python train.py --num_hidden_layers=13 --hidden_size=128 --num_attention_heads=4 --num_key_value_heads=4 --head_dim=32 --intermediate_size=384 --vocab_size=4096 --hidden_act="tanh_gelu" --norm="layernorm" --norm_place="pre" --norm_eps=1e-05 --positions="learned" --qk_norm=false --attn_scale=0.177 --bias="all" --tie_word_embeddings=true --parallel_block=false --init="normal" --init_std_qkv=0.0442 --init_std_o=0.00866 --init_std_up=0.0442 --init_std_down=0.00866 --optimizer="muon_variant" --learning_rate=0.00984 --lr_mult_o=2.0 --beta1=0.9 --lr_head=0.00492 --max_grad_norm=1.0 --warmup_steps=200 --schedule="wsd" --decay_fraction=0.679 --decay_shape="linear" --final_lr_fraction=0.05 --batch_tokens=16384 --max_seq_len=1024 --doc_mask=true --train_tokens=118200000 --max_steps=7215 --dataset="wikipedia_en"
Each number is 128 + 32 x the weight over its row's rms, rounded and kept within 0 to 255. Layers, rows and columns count from 0. Numbers have three digits each. The size before them is the row's rms in percent of the matrix's.

# layer 5 MLP down (transposed), 384x128, rms 0.0607, rows 52-106, columns 0-127
094:194079166150128131121102159088097125082135083118155141162134127140143062156120094191155151126129146166176223112131188131167132201097104147077125127126156137105096127076153126082130150097118125153132137095123119135153049160128166118125113094114098145057127138130089154166147175107167065135109155095122142078158075110201109122096103125127145143074100184141172130115179139117100116141103
100:140091097154135123138156145190158126095138139124187060182185092136101137137106153143146142106064173075163079081168164086190137156128134114093118097159126187156095114128209087134148132054097156080139110135169107123134101075131107134144166084145135072102117123142135151064101124145104078131140160141140086146080099140134147150169109106165148107123180105067166171099123163136118129127168
108:162074115141141141102133122146109194053135076093125136099197109153105118133104128159120092119177181129112121196167107132126152130040163173126167163163136156103157119113180176117144118135127146122143158089129143204098117099179081121102067162134113097077177138089145125151154149100125128148102111102076127127105077139172092150194072124191124133140168131102085108127089131091109113088144
116:160118159119149073112164163081162098111083098125124115102198057137165110141167127158125174117080087104094152127142110120120104183105084156146065099105152144040131171067134158101125124191142137162094145113124071101099135143121128089162080124148127133140147152169168113110089110175160157109128169095112117093155097177133091060172188122132141112163145120086171148137139116202130161107116
107:149126151127119183135171184108103067177112139133125102116146165113120161134076182101132106168135113182090198057130098098196141143156158109158100135105190090087083103151057113149090151106148117148035157137166187139114167107142111139099121184099136166093132094117117142076146124126122141095157150113113151138129062106145111157101092154136105144146117162094119116081099154090143180169098
106:087106127131077149103057124129195111098133114100150152113143122111120170099148176054075120177122147108149115130105106125118141144024150165107126149151146147098124143107154119177152093160092164105121165103151153086132133100177123111120144115149130157091119134088139075198122150221149058097104072061150127131112208127106159136147141106174131133156120080128179122104141149134116142144184
097:150107108141056125136095135135087086123128048162152131112155161089101157146166151127156145116153143117129135162146154153139199170073136097187127134165134124084167115137072110094096122095152165078126187087132117121175076132114174085168110115095085172094119088113180098138102121130121141127167127151133186140189093113132182057161071134171146079094131161105115171096081154140151116155095
091:123112147084150096138131108129110164148154125075119138181120170147058093173216117114094118135152108088090160143124096132159134124075105115110142158134080130082125092087159161156182128107192171114107142141089096127100092132149121125020166199129146155116107120135130069104143150165164127101179140075096125168132145137143157116174177131098094148123131064127130087126084176178149079137122
099:095107062169148130098166144186133139132124112181103125088139127132161158116105133154175072089133153080214142153165120108099098168156094098168092119111157082103139109114155081140147103108139092079062099086097177142082129129132177123171108164131180131129155077169125152120208086160171075106094112148114148168121153141121063114100110108090131117107196178161167099132127126157150113113136
108:113099099059122175132119130159138160176066112137109116139130133111099071141125142191136083145127109139137131118097117116117158090139096163100083137111120203117105090112071168164096166088163141109129095131080026138099135105140141099136108126135101125162139130149077112131110167177117142183115130180164149138141175138110148153147150167141159138148111107090146158166094141199069048098215
119:142135105107103114080182126078101079124142101138140072118132113142128111151200186141108186162100068116086138121125171140110087175078138089119136165055142139116172117132114097124164132114170115182142139126168155096177116129065104154126156173159128163073117144098115151128089160147089164086109153141076101128126129144127164115174136189109106108158146147127196109077176071114095137059174
097:131173095159112115142161112158089127186128104125076102092123108127075119134131149129114124176122080148145121152112105087072201140159119067139112149101116142107176091181086168117126160133194110155126092184135170142144125107176075178055113156159155186156157116124115110069096130095156127072126109132111098103128157186116186161153130140073185165157139125141139137142101091106114048088120
115:127106135147157089130189120156120169144058089127124103205115110146215112121137144140154104104090183102167076144100075132156146116150147144120107067051147121133125110119133123107223142094112155128068142137116127108094083082174132175121125130113103130155114096079093136130116165157153141131174129083133149169154186112129089124086132134104127172070139123109143157109129214136176129118072
085:134159119139108120142141066069071130091202128112166119112064124094070157121090138115062159163069127073144144069132130116131115154145119110127158136101090143207109139120130074148108145131114100138170161097105118164069172141093192169147111143098169081158111131153052063076179169146143154128150128119119134171148159099162135143139119106169149129120153177153166123102127154118115195123116
093:116064116137127151146169112137101103187121161127087139122094190089193127111156149184135153158120180139119172136065139163126110163114136113167118118132113136098085112095120143105056095128103077153168070111141131128176188126128134108184130141149171079070082093151050082115181174083112142088106162107151147132102122116130131127144172131155113179058150101121109170175125063130138143133123
127:131092149102172072181102160127108145142105096160138165154136107133139065134143150087151202136177095125100093113219184129129152064164164157131140113117118158102111120158095189142155105128111121119123150108112158103184170137172100129145136128117156125110082086160148116099099146133106149182089059163060166140135100096107134135123098133106083101147132052172118141112051102124106106195153
108:133130129123118130171131119122115101108123126151146163107101124177142153175096065130134077081142095041103165128123154168138173178153122136120073134155153155184094134146097098156155135220162160175149080130121084149079122210164107123123110113104183113123124117109127111105191136145116140136105089134137126114037044142134098152149148121126071078132136103158089136071110157164155088117143
098:153106184141164086111129158153083104104139132123102104110141139060096088123138188121160031115116109081122087094084108231117138165166130155162087075169125096109124157153084113106174104084163107139119134156119087138107162117216152178179109180115136114169136090125183131128145119095109125110138137141122115175135131129114103129141135133103175136149167050177115102126113153098114119179090
102:102079145143151134103176065100079154138185133115109081053112166110186110164120169173125068188150149162128135109100150164144095170045155103143154102081121137101088128163123166152122122150200110119157120162094175135095146104080149140140157142121136129191125146137055131150112120103158122134132100109162050104134177117104117127139160104133156099117139098105104191141112138106164165078080
098:146174213159136154114141103132096174165108108132048148079151168156111090112114139113153136111124111102136134117123096092085110125141183121107079114209093090145063160131175088164139098125147109136221091129123139140162155074106085211119139180154088121113177137158136061110100100123146087168088115131148115110122144111152121131126180096115148152152118100144124175101092193093129111126115
094:107109111133183099138183141137104015128127109171087146110093177144126072105124147094109144119069096128119182172104091158075086123177144110102139059149128145076115204122121089110119114128130128109133137071139173113120107149111124164173155210088175091159159136169127100124124138141167162169106147115094125156162149143108112155164143121175113147117144095122104207124089122111105087180144
073:132129141156079090151093165164186123178138112132188089169124094167159130117129103133198077082158149122136107073092151165108140132203109129130186160109187125126098120168117080099098188095124086123079089141107110134108107172157066144166145120077122164132103169174159123114127129078072112142084099153178166132093072141126133147089156100143102111099117151171092185102109101089106130140136
099:097137193088106189124103191161163163152145108114100105121135114080142118186119131162172072140147172085177089132064137140163147112113150136173088094148131142061102138107146106168161200108124140088094169189135108134128173083101160078119096140110108087169127104079114130139185072083148125105120150163123122142165178134189155093110144109137133148097093127115161113091081104131114156134062
093:159148151122161202140119106137137172128172119144105133128101146123151094123124074128092131108144137109155138126136111073191109119114122181105101123127169208142147108099121173132073075107117149141201163103123106128146132077145172123152083132077146077139114117174077068126086139121144143167090086132137154149140077121136156183030138169135154141095128159159151134108142059191098050127129
141:186107100106125178121180126110162133174161185102133074135121128170137102120167107129190180161055099126140173174152141138147113141083071120092110136118118074108131118120111095122150106112130075178099118112135148107094144120134113127065129150179155075127105115102109119074141135112130133108171200114090115098215144112094153127161142226101097105146151160099186053117116126121154136101125
103:127191117163108164145111119155173156153119159163147055116148153148141089104133104126090123108170105142153166142137138123115200088145141128170144145204122143151184106163094090140106127116091084181135134101111125118116176117104073134194146085150117115079117147101150148139118122095076135105089148147138154088144119098112146118047091148106130135202073124163146064096111084185073094083182
091:120143184116081095131129132096116120143164147074113120174095075131128113126116147156138151166073139122135125092105151138087103173082075118091130161119118181113126126183176101177071098096132129106124171079119150159176182080045113200119144103161169184174114143102116143173095123154086146080176164108126102124088133132109136099180143186135130170119123089115124148087101085191180106131125
109:072152176094101169100097187094177107129094135061103136114092161088186138104119124108104121111148116130132142153159069170053155172102134115140067174070107151134081114068130181116136127097093072192134120173176125161139142128096133113134138124114129144105125169118141077089166157143111125187133138095100185152154142106127147151126150103157081126097085133097161143110172134200174125122184
112:138156096122192157178069106166120169179122107147117125047101155139084166093060190160123126113126099091149082146141077132143167073111155147134094181138108133147139118158142116062095170156159129137138119119153093082150087058100112153104184124094152102142127104131192092135156144163121189120108097092093105136160152137124198082162138104150148121174142143094147138117154111128165105095073
092:149131152148118036106113121210162159103162104079144175100123130113119158114169159166134162155189166074120118110138150133105086133151115189126195092099153134085152154079076122099079135088073125097151145144094149119160073121062147118159120119142152147111120121078112141146129141124107092152157120099128169134111143135105107102080143095144100080177086117193142101186145148077104188136179
099:078133163112165125101140134144102112139172135114098121135102117081110148167142134127142099113142139162134165116111101142149118102109127131135125089130095115118156157096150118098139073146118162099059106158097154127112104134129134099087129080048153118187123190125185134115136141112115175109139112189141074193072103127139136127150118108037143207194120124208122123204127071147183195112090
107:097138171141061128140156123086156075130114123101168119209219122149154054145148165077073146196147112118156130114132126143154117168144101108116120168155141162132100109081080108118175097067077074121146119105088049153118108134108113102158118143145117149164099191081130148088176163133108126178154088177103132121118073141096122151152124106138154166147117143103177148076145121129119159129148
093:140091149141104102150087164070128107208121125150224147110172095133126074135062195114065070141110139123164121145088098173138103086109128126101067091176107150115080135092152148129137098172156126155206136109153148089075169164096134138170140124137130089157108171130096117099150144100162114150084188105132125050153143089127120109103119151127134119156145147166134102132158113165121087155149
095:150090122107069087149091096140124114193136166119121144152083118088081120130188163105062153149087126111131128063112086127065138099159099125074106124133135125154109138089156156147131094142099123091177119093160171091097124168072109116177179131120161114122136181104088153160075160116114167131164157165150185166134180139162123111108170086153103073135101113153111185160189110124144113134201
123:146128169122136152150148126096131071182076169169108084148144141125196149054105113140124143060136116154181170135122103153195208104156105115127114151067125105178133091152119080090083153137172143091115185133103089110152107108118135094133146064154101140152169114132132085115130138097080152140139120128186157074144134157180179090093151139126131086118132142117119143127139046151122166091081
109:175129137077157127102101115069087081122101143104138118173161131106095076155119155125113078123128099146122190117157130106132077101148089132103067072149120113116119159205079180125139111161126120111165104093107169051123148118119168156141170157091178102076133139198187090122123149182135113088144149135173146158158142124166166135151150129140097088151105113071122181097187114103136185092116
096:077107069159040178134166092130145148089124114066135117084151139077154128133166103062148092144139197139202152106105067109106158151149129152141105111164134165125106104143129150111170128143077137149093143188129076139107092137135110156169165114134106172117141131127078129104145115131112066166088122105166139143157132078107149129109024154133152142195166137095127140140126157142184163124134
097:119091125099152156166158132092129097164103101167149128136118128114093092101092109091134120102073119110104102080085107159191156112197125117163138104081138115050175161132137127098138112149125153142073161179104118137127087102182146085126170119210180127177110167167135051103116088102228094219120132090149139116127138152115174134118131123102145143115166088115104091159126135162133142117135
102:123115142060110134090117093127184038148074155113108127133142205089202097078136155065136156097158132172146146101178125106164147105119122139111167132141127096132125118123106149141090170167151092130149141156127121164165118142131083161098104173117184134102160129108168048114084136080167177130147103157102142071142165108155201100142119164103139164109062107112128093130140080138142170105110
095:080111181129087108100115123185099106131099098106150162110173122110188100119181153146162137119176126164077121116127134120205130188169148161109125063108119118131046170129191083102138200139079114081086152170130124141117110084118076161117151117128131142165174163116147091108124131170130097115093084166095163102112118133148098135130105117157112153197095099161129128126144142061160162066149
104:091178175145187113178129165134115147162141143136168074099120114120183097074055126128179119103125137167167125147140119112153140090097130119146170120165127100147158119170108143106138081175107139137150192139091106093137138145148053187129139116126126098053102134129143080097129146141121119106129096111101099162135061046138101147139161115190129142097102119143081165111202169059159120104087
082:131135118097102128180129153120165174140145130104121062131123133140160182121125075067101148115131075164112164112142171174149134088150161103159110094133180114100082091092087145168086172075080165216193113086138115167168115076177108138135128107142087105101112154126098130137107113126129124150113110138111132102162165100178184117124205076089110138101146146185146101133147104068103120183102
093:083164167134133136168087111077115132130111075171095129111118164121205149069171069136093136066108146121103132118133132153149162086157103151110152099088127138202118132137188177160062095140144069091096185149184084149152088127216152119118113179138156126111136115133097033110132140143139169133117130123121096121146184163112086138081132119102082090129155116156106160127113143159122146133122
096:134181155103175119114168148214127175120113078128160076144120129121095170166119128133110105126176134127148139127133145160063068145100150065159195081151091105112099110170143102075114124099155108143138162097198111128088092079163099152109106127170184087141117133115143112136103097125135103154125118139112182111161150150150149089118121169159172141137098115096107162098056083113162201078078
089:095115159073129142149150103118124090091102100115026116092132132179077165131093194177123156221099122149112111137135142114150115054090136113079120148124154112147153127125158151130135146094107111070163188153119132101106105137112198166140178123124181164161093187107102145189098075143109171105121093095144120161188170100107119134146124112071111122097159129133115153125094150115106168098161
078:122091150098138112104130129158144097156150073107093138141175142159164136115185080130171152079148162157083096098199172134128115079146089125176122131122174090127141150117070124103074195111143095169130140151140086139096139169119100103130125146066124186093107074076190156124167097157104111113084145099128144083140159093172122139098132201112169163099083121162160102096117154100153102141198
111:155089165142093101098184143147104082097120138108147131069159137126080139122103076148143108164197157156125134128198158145124136074115072132152101164113108113132110148122079096104139122108170163136057115081179198094105116173083119132060143153174149092142139205129127129115147150112180161159113128132169163107053109142068120103104128139143092067138123172138138131127134090196165125111131
109:162137127094113113145080173127103116107120067052116143136097088087106109167186093154123195190147129101072189120166145148112101135083142115094133166189139142087121162109104121090081112167116149172132142138156090115097130159153177104115108144109104184113115136135107170093211116107161125126100120123175206083120144156094105114101148122128087105153144181107157169165161111106149105061089
101:099145106157129126056142096109044085096136141158102148107146193091125104134169115142083127107121162141143096148138076099123150110188160131083153120117176136074122089096132204161161148138196102081112103129179103173170118128118194166113127167171108126133144183119088120135098062137116093112113090168084118121126118160154074136154078070130119142136122163129170187188138141147114122139096
098:119124178097125133088146140217083109132111102162005074177117181147082076124099150101170141110188117137154136102130128131129163129127062144092125184158115126137143120167117102119114138109120130126129142129088134117114089131092123175121161197136147136134153129068174105081140120125076099138139120107100123123168106097127187076106080187139133129124136111144191183106091150196115165117111
084:157145175070144140132137141130090118082143101126144141138163144155152113179173106113181186115109127124179097133168116204165113080089135057122113146125135137125099133125127085104142125099201139133107217126090149146158076106165115143107104133117129107137083109117179192129143079097133116096098098071114161117140009090146144134103113144099157136147128161158183086154143132104152074087115
092:159144104154065127129071151087169161175098160165130094126122179078110089167103150162148121157125100149144123122129058105137118146183125107196148172100128112119135147082144096185151114155118121187180065109157122161168118118133121179165129147118117095131135101113112129077171118192082109135089081150127120098134032094130098112149135135090096076066124113127142139163136182166112174174100
102:114117139110093198141126152152142131108121084147123147195130105101099115127119130119087121112131111110112089155111119125053156126202141143130097084071067112104135171137109177093110169156145177076170142117114106111150170127162181164117108100123206144218095126096182089104100092152109110169197142112149121117061138136158143129045136174098194157117140133127138143128136082100156137130126
104:119124094084154114145172120181170151126133086069103122147098105112156127156186100115152139177166082131124103130140147111146069140190113137053166143162084119110131158141107128084131143127120112067183183167186123138065157106081124177122062175088125150148139143145144191159080083174147134120070113140086119092119149124160074147139133129167109124145121141117132146135073114051150148074150
091:144142091112128170100138128139042111118135127083126138118131133120155130139153135106134158097177158140162154154142139081127134122125112168093112133089132083124204175164122139102091140083060136182102176184100102137141094180180087094111105163107118114115176094171101114187109113137096099126147129147129189198138082086156111123099178123150146060133084136094087115176121085125113207128064
# layer 5 MLP up, 384x128, rms 0.183, rows 53-106, columns 0-127
099:064146117156083116180087176162097115114162132144109114152069128156112133103189157115148139160120132181146127185134197124126077076117132104097181113079136133094138137141147138100093161151086147127191157034032092118123104139104168102173054107095141172151154104124137162120113163159097144101118076121132127143076162149150195113109120116145141125133104073172131114138170131111140118143122
113:146105134103183169158135105100166112119086194178119130087151124133120098148139141101120107132099146153135127110170146150174156041132090164174128148138142111169103162142118156150210139133097032107072123139119160162134149107112147128062194107199082105105101105126143131137100113147149129114163118194112068185121144103083097164163090090092145056117142173123142090122135149117134096098136
112:127098060133148133100125159117036119076128115114107155176176182145136150072109168076096090178143127169138145110165110195121099124132161127161158102078135098120169067153054101113105080104086130115123084165114185108072127099109163127099165123121131087171115084165109158163148138118145191151090108115157104132095116144131175148114089173168127132170166150126155135125160109111120175185118
103:196103104101108094080173123157085138130122083083175217146140145128099136108156115123156085090131121105144095166135147095167134084112092115149224127078136192130176115143071137127172105097115118138087119160139080108128113151061107078183151166160135112122166136132110182150155142146118103084171106119125103186088131085134132139098159105117094091173130105111164095096115149204136162129148
109:137097123127107094172174128114110083105145141095105103111142099136129118142148100130115158198087182113118143151105178130126114093117186117105136135161135077123142164031144128179041152103142104150127231093131121096099139074170138121154146199093100130107096033131144162130140186190118105125140124111148155133132105088164125132117110143104113163165150163156140133118076143124060105157148
098:142145135161115116094099111089168100178146176075123134132160148167156061151096137094105103096129064129072086093110142050122106105120125123136082187160134143130106100133132091151176152141153100126071121149128164148076138153132164191128178130216147067114068120171159125124138090173141132097176136084135139094085157172142140138123100143125068184150127092144094147113137103113182121106179
094:157145074107110120111138098099120137075173054115129118201167162156098168078147113153126076107159150062165116159187128193147051101173078118067116141140085148160122083088123148119136128123095097116190118074113109171141140138128148108129169097107122104166143149119114098155157126157089112099145183113135133143153093129084105144156089127091189107107157179130131107112143168147081186169160
092:113152097089141107129141131143121109143102120117101133131060152149138085144158100145121127119109121123101162127090168083124082116084153164158147173134158082187150143138168148145059153106141140132173208102128128177105097132126090104165093115092116193081136116109091140162111085036142133188150062128155220104098102191067166147098106155126145154162092091123133147121142186143144105147099
100:131101000104119101122110136160136108195093137086177096142091104158137156132117099110127155083132157104114128133105109122142109066190151150136109149094150124156109111117079113203095158125115130140130096100128108115064115101126158124109149095135068171132079071181205169161164139141085105162121131151120171130152118198167123150140172111109128076171174118117192141131128151114138124151170
114:079178149124114135117031180149183126123167128178125134111118118138107129115151115181100127108155119118091173146143134162148121116162071143078168144114088143130112154139152057114068152131094101117148112167122159169108137170157102124160124089108044116158093150088123047071088101161181144120166170117106148153202146116140175144059120130115100119138125188107145110101144083110153130165136
100:037130134160092146145109115174152104079157167151174123096185156086112077104136125179158134096124133145132165162109088118157167084040129182158105125096117147123102146134166132153097071155096143090135187107117135184153086146113142130148113119115147115104155110101092077101121113166101122127079138109114159196073096127082077133065167158177142131143103159105120189139167152156149168143159
105:140175156122124110103168122146138189134135124140087166135124087101170122112156108139171099092100208104116139116154131059129124123103098174167123132096174102159106140103105040131160136157076157159127149083117154186106108178156119159049146143112094198100151063159039157158158132109090158157151093135107134170121131115106137096128119110148128183125072138107168157127078156089117141157096
091:166161083127166103148114098131067145125201103123161100113097098164094183163084181089098130109109109145121103118185123118129199117124137062093205112147148115058167117088103185181166150124123100112085143173155129174081089129103161152145108150127128149138112139066107154075126148107127100166147081159125149140155112132160135152060145144157107159090116096148139066138099106186094113142114
102:128114073107128135141136149138113179151163175133137118120112137107101109071163136137132167123090117113098149132095149153169160114141063121185107148120136148137099123163161149155077120128110071092125152139126119085114085172140080122153142177099132133087153138140155046131110160165150132254120121115147084177152127070145130097130204146087096120175197075111118162141060123123072098148153
114:149167132099092144136148178081145133095133122138139113152184130086123175083141111101123163064129120159120116127100131129141202103105079224114165115090095119118133075156114191174106112096108155157139187156106112097122125143092075127081158178129154071098126121125080096117099084097133189162137091150150144177107166132185196089133092114092103121092088124193120138154109113173136153143129
110:171122067097173120102106212128150121148053157209128124160096164066094104127079165150105159186075098164108141125119137148117143130109070152080089094134110124081106140067163144135147104164097126124103131159165169122096091114078182107140135135164128127143120141122086100111127076144173147145159171100115195129126163131093128149103151082145113137103067163110155204169158113112119140132149
102:114132166099151108048079129147110096126115140110100187069155177113101129099102150141137135121130111128180153120074122125160170114109075130133077138119114148093126122125135118078172142110097140130154136115177142111140122173081150120092126105133135133084110085173181085169178187137190122178153091151080114168116150170159089133189140165122146129117105166070089197144116213125069110086160
102:117097127106168052138083115104150114126156184111173096109112168177139169129126092172093122165156121096082084128135196127085112130173167137162123142127114087158107129076105149130103093175123142094088194173153079080118132151131144111199121124140138138160129121180110125108121140131187127094154137227146156113108134144120148097069105126076154146096136117083124048113153104092113197109111
101:122142124151101050100089044147151130135159121160161121161127126115091083089130176078111132148136128151113175122062146041132144173093088180171180106109125128190119123118139181117158215138142120151159095134099129121149140182105153093107055112142136122139147152091055147109117199172156167123099123159126125134115148162125095125097098136096115111128109106136126137169176129101061147125165
090:095080081144059144139206211113046063131152128105097130133088118157135138059107106128125104101105101130168143112156184176135092114164092050162164098157166146162155128111097114149110115095111121150123142158097145150119144153108079152166177174081081108149142130099111142118117102108117087131130119095156098184154148116141192136156107130098111135134177115083133161090148132123181116177173
077:105106127063150158108133105155137094174096075060149181109114101161144090158149131121135124142154166137092113161148167149141146096152150067137118112134113067107143130137106134085092142117189140160124157122156102214134139085135100070122124140105122100132124137112115146141004149202159185058187146105113118091080164134126133085175099164123139131139119150103155097134157135140139156189108
101:117078112137164079214116158130139158061122112089107119080139122125111150154193091117119132154096110106102125128093113152112108097129250138136146130063144072146140100079130120220106087139144181158113106175114137090120116094136132138110112108152061130152096121150203131168164132134078097084157162073109124146094149127117171168112119102161149099140172180131123152128128120117131166148129
098:120152156158128137124150142109146087067139146146119141137203082117138095084117105158141108114132056097095106122117117137171145101111143164201157126142169079115114103162173051095105127097173179148142129142066127079121177196156199139108124148124173111098115074133156143121069094158174096169104075133162117170117097138058151135127071122122142149148154094099090140126171150180113165118114
138:152130071117142151106189146112070148118115153116136172177143097158141132134144172127103141164068092131152163139142138117175124137100114098137161121072101119097136139112112133152123048148177142169108170141075147148086105131123101147071145133225172064117119138144064174121074094111078148097136159105149146121124178110098174160108096171066143170155146117068164081151147100166094108167125
088:090139110130095101154122107168115099154155104143107143167132135065155148073149098097143095166152153140147097105108147051098115173138114139153163128149163119159114073171060118171023135119158099113118122117133138119153161127140157110174142121166046162129146088144146150119103104161049064128150093103169107188116120088165077143173133131078071145111138132131182097154152159155163166117141
093:075095147116094161162123157147151123195108153155152110165089092128099027121076140124195108083087152140195137156115088157160099130155170187097091135145129095145136105141166150144138127089111100183154154080128116107144154085152104149149115124055111165127139078170182116145143090161126094096155175096096140160134092087076108131105133123119105164154149124116152202104075136096119146178138
103:156092159126143090149132126096127145134064075145121056101093141173117153084122139102169059114078097209137125141135119096155171122160169154140116121104151146151109111157107131141092080125114142057136141147212139189149068117125127192172116155153112136170149149167188123157122122119119134111141224120067116090109094089089092109110087154119155128110155131120109122141133158204104105129129
104:186121156143091113152138127143110142149163173131127125111146107183095099095040101143122109142110183046154106115113136061118145106112129124135160181089144073154096084086091087093137217148106145163091148142111151089155095182118103105147130124108108099180073126158175132129178135129185143147136135085090134149150134120096124070139094104127082151127159172091156181157180118098173171136113
095:099154125084126132151121146174096089135085148113148101136141192119110146137082150144133076076162128147142140139130153134087140087091173092132158110122088130161157117132110157213107166127189144212155111165136101108104142113154114147148072070103101079150170171106076155054101154137145170098114045167132123116107125043142152128069156154133143129185160143100161104149158150092134139152114
100:090192172166102122132089068142087189089160085149106125142177145130103122159160176075137140142122143162179156098090129113067079135089104153113086151158118159164092122153175102127141049154152138162145157144144123166155131139148151168147099094177127151082127122187094136160132164134098136113072137123137123126099086072131176106110096167078148124070118173064096094163143077116119108137078
110:164139149107151153127118099106152128158164097176123099143113159134132126135174101097170196148106106101153140103125077107175136140141127073098137195150127127219122191122113115143108088160163115133098163149139107130168058185150135029130080157107091184088095116093106083177167099118098088114131133101127097111124117129191081067104129162117200112083116138118139146102116114092162153145134
093:109087137166138077140112097115125130139153045129160157137186091154094140138149124082183192095144149165157163170130134065144168142109108089127116149148092137124113152162141146128192136141158097122181138149102151139140114092113095061114101099149129108091081076157135160141186159101170104098156078150090124153073146169124110173151059151160124109058105139066098153199154098106154130115116
101:138050115154125168140069124091139083137159157164106126132121110198142074163129090137082126167134141157156133126134107117181150118168124164117153158158124153142107125130207109095139071180162068186141136099107164125123108119127129071119171070098114137072133166199116152177170158139165210092105070132118142125126126156124145095129092095093110105123100107142098165129135089115107159064175
113:108127111126134069131139153104164082130111083085141147131188156146096149121138144105125171141171155101120081156105220114124103076126103114130165101126092155161042061194110133112126088178099138107156106138135133088101146160121096194136074162118144177046140188098107100106126142162139131134125068073136135119129164145140142119150109108167113148175077176176124115170155121081101134164155
111:104157084123140147134086134183172095150158165143092144139153147139091067150148093128190059149156124190128112158024164121134147102114148101156100130158208091116126066089112088141107179100121074094159123096157088190134154130065123146110110149171142120149113172090147127041137101140135173100167105105171139163132122102160128137107128136130145101144162144104105119158149147084155086110151
101:154103152182091085176122109114106154109066090126081105136083136138152187134183128145134128152067093160130163181117105148142121141132070150148113092106157139100121137131166145152102121091053157132139129094150171124132086153096136144113121069161138106170105101132039131152127161132162126194122084143064127125126129081134135192093049169103176162088146136159128104188132128177129119186131
099:187085130060120139179142141101163133170127146139169145131124109162123103160096061119164136166108090173062106164153130163165119140161111169073138092129157112125172135147196119087133095128059062135129130107190119151103132138097152063130185109129139177133051147148109085180098074121127118182141142132140109081087093182126124115125097085166131149115131085150097086107150135140174137145143
102:115086179090133123107100139135109113168109101139159090092078168172125119172142089131123149125092085119117223119144138154154079074103138083158136141122136107166183075118124097084111103127156121133131135087129151132055154066086164112112139142104128096117139126183156107161189118122124175094207173097112115115143149135135148110080173203132176146049141143093164128144101137164110185123103
099:104116099157115109121150136183123107176096162140135175161089058193112080107150164099131153158156115046104192104127104083151135196152037108112091122147187114160141122124142177121082139151153127077125150148140163183135111140139098128080158100143137096112091139152139131093116113192161096121131068124088178156094182117076140125136125162113129148170112137074082086175130122123125109105094
104:130139132114183131141156117147123137161176156150137078101127126146151133114109067129159195081072094141095094147135119078150166159118139059154135114192166136139094151126132120124140121097141081115133158124155058100134108147117041137137080110113157162131128093145176163123147174163134134176182096066118144147083094071093118077084208139140194128073118110096181141158137125084143116143099
085:160135149102097103108125133166122113138113184039134102109145117164156123080176116125127133085155123099146078140117191138168096120142113179110118103147071065186133131094152141107109038084141127191111114106128112101120077135166121141168161102148112166146180152119042146172107117183112132135209093136109134106126168117126141181147135182172112115134130097113114134137193152101091094078119
089:180142179194138123073130113141156121076103094105176143114102106143066094122150109101094115141092104053157121052103187093141143126114122118121128115123068098109110140122166123101126127077160153192129127161106090180097179159219090129085143099165110171118118127185127203131181115158157197124136147144135090116111089110109092120182111145103104107115127135135140090123142163087135140163152
096:143083164111109106145176070101160160093188144170108128132113097141138105096095059061114185112090171118122093124140122064165093120152105119086134161125151124098067133175184127164119127121138127135133167089097152115122123078177161080163138130149105174117088103235143066160171107126175095131136125177130100126143128170123101128151091162092158141056164130135115131172130078154107131129133
101:092110166117114099112111153088128071183128151191109106142095111156093150096093127175149136120165145133116099115114109135135120088153078116105099152121142095131085111110186133175105147149100107131177162127074154146203104112124137206191096096106153143107110140098066083175134111090133154086152132146136179175182154088150120154115102167092141119123124150108117081123142172119049102184216
081:182145153175104154137115119121115123095101199174127139121160178083094150125058159147120122120109090103083125129142113097129096124160074085154148124082120151137154083174082119152134123201197094063086173088111115152086162111111153109099096125175125180110131133150108071079169140143116145071107150157135126162209101129102103143143124073125149120183150186125123121155122138128053147123097
107:109171177164090141115168107113121101094147081128084129132113108165130153167130114061153170145118123161148076066147144103122150110166082157187109160073108161142092151098121112162188115111136159096110141081143101140159114177168151147078157132127167123171103126149083051182157163139100123151102152075110124113106164103125102081117111151056103128067104164124151136093159125100117109161223
107:148131110095096060134110162164111130163138157135166102128118123059114096112116132132078123124129153192101160166121173158092162143088183141108115168175090154138151135135086122129134107101100125210152203161102145100129223119096121097113120132125093191086099126098089107124155128097171181125134077141121156133108104147134219104111136143158107153088120072073118139136174118106194090116112
107:076152129115160109125093163109110108132165106159078124090100134128109156138141175070172157125121123156164120173092088125087071154136145115117152123090159087082099128110174134153163157110135123113123184095172149115141073126131199048090108142180108133074163169147131128179158084072132110080128117093145123164090138142195102133162098129139125178061167135124120116175111105115170129183050
092:140196114148114111108150164168133153160085165115101151183121136097178150142140121080179113102090101159079159159066181097207124108100123178127135120137123052137179077113102144140059110096147169073148136134149133166127161160170104116180074095119094106165145102083187129129098104127118139101073152145158097127102128049155107164133105135119091126151169113155124118124098117181100114168100
080:085195122145127110139105117112170077118140142130136102118137086122077132123057066101126079153118146122139133119137127086165157129131127153186116103099111122170157148179109138156088138168144082131153084098121075159134145140110124168147136119149133109168147097162089128091146125126000135212114143190146080142162147097103099124152151100166139110129118183158135132087141129180123054125107
094:156125168099152117119121093109130189121168162142140057105087139139117153074102126097113110130117142164090063178109149112120137082122127091140162129093104179112121165190117111176167154124130146090135127098105119140112098144105166145126131175134129069118116060088102191118199169108151215140117161117080146151105100088116145161067175153131165205118092173163075124128140134164113087089112
110:168095157148111196115131177091138120133106106178175128175120123141074074131121132065101144080136112137147141106143150078142126135155141156118196165115163142145109091179132131106117122114137108135139134120116195081165164105148190177116103126158130120198080134162227071148129115136091114159125145095103123139070137140140123145132057156101166168085111075098106102067160086097136106083105
096:175086151140097085138161142097093154128092180185099070192094155104140135153105132120108100101102123102131172141119078121122169120113119155059094189155186137185133091132176164175116103046151125141106129134112154151139150176131057174129140118099115143099120120207107167182133146099183151128099133190109126082119133094091185083117116158156080110103149123089108149130108116107118125169106
093:143125147152111150121082129117094132130128138130133113161167168160084112125103170132120091228119144147153150139116112079166110136134087111105095119169168127177063143154132117127125126106129149153163185114156171148103098166078097080135102181162070094123056124162086109085072109130174089116047154104128178143123163145119168137146044099152132137150136103106067132137198132100107166131175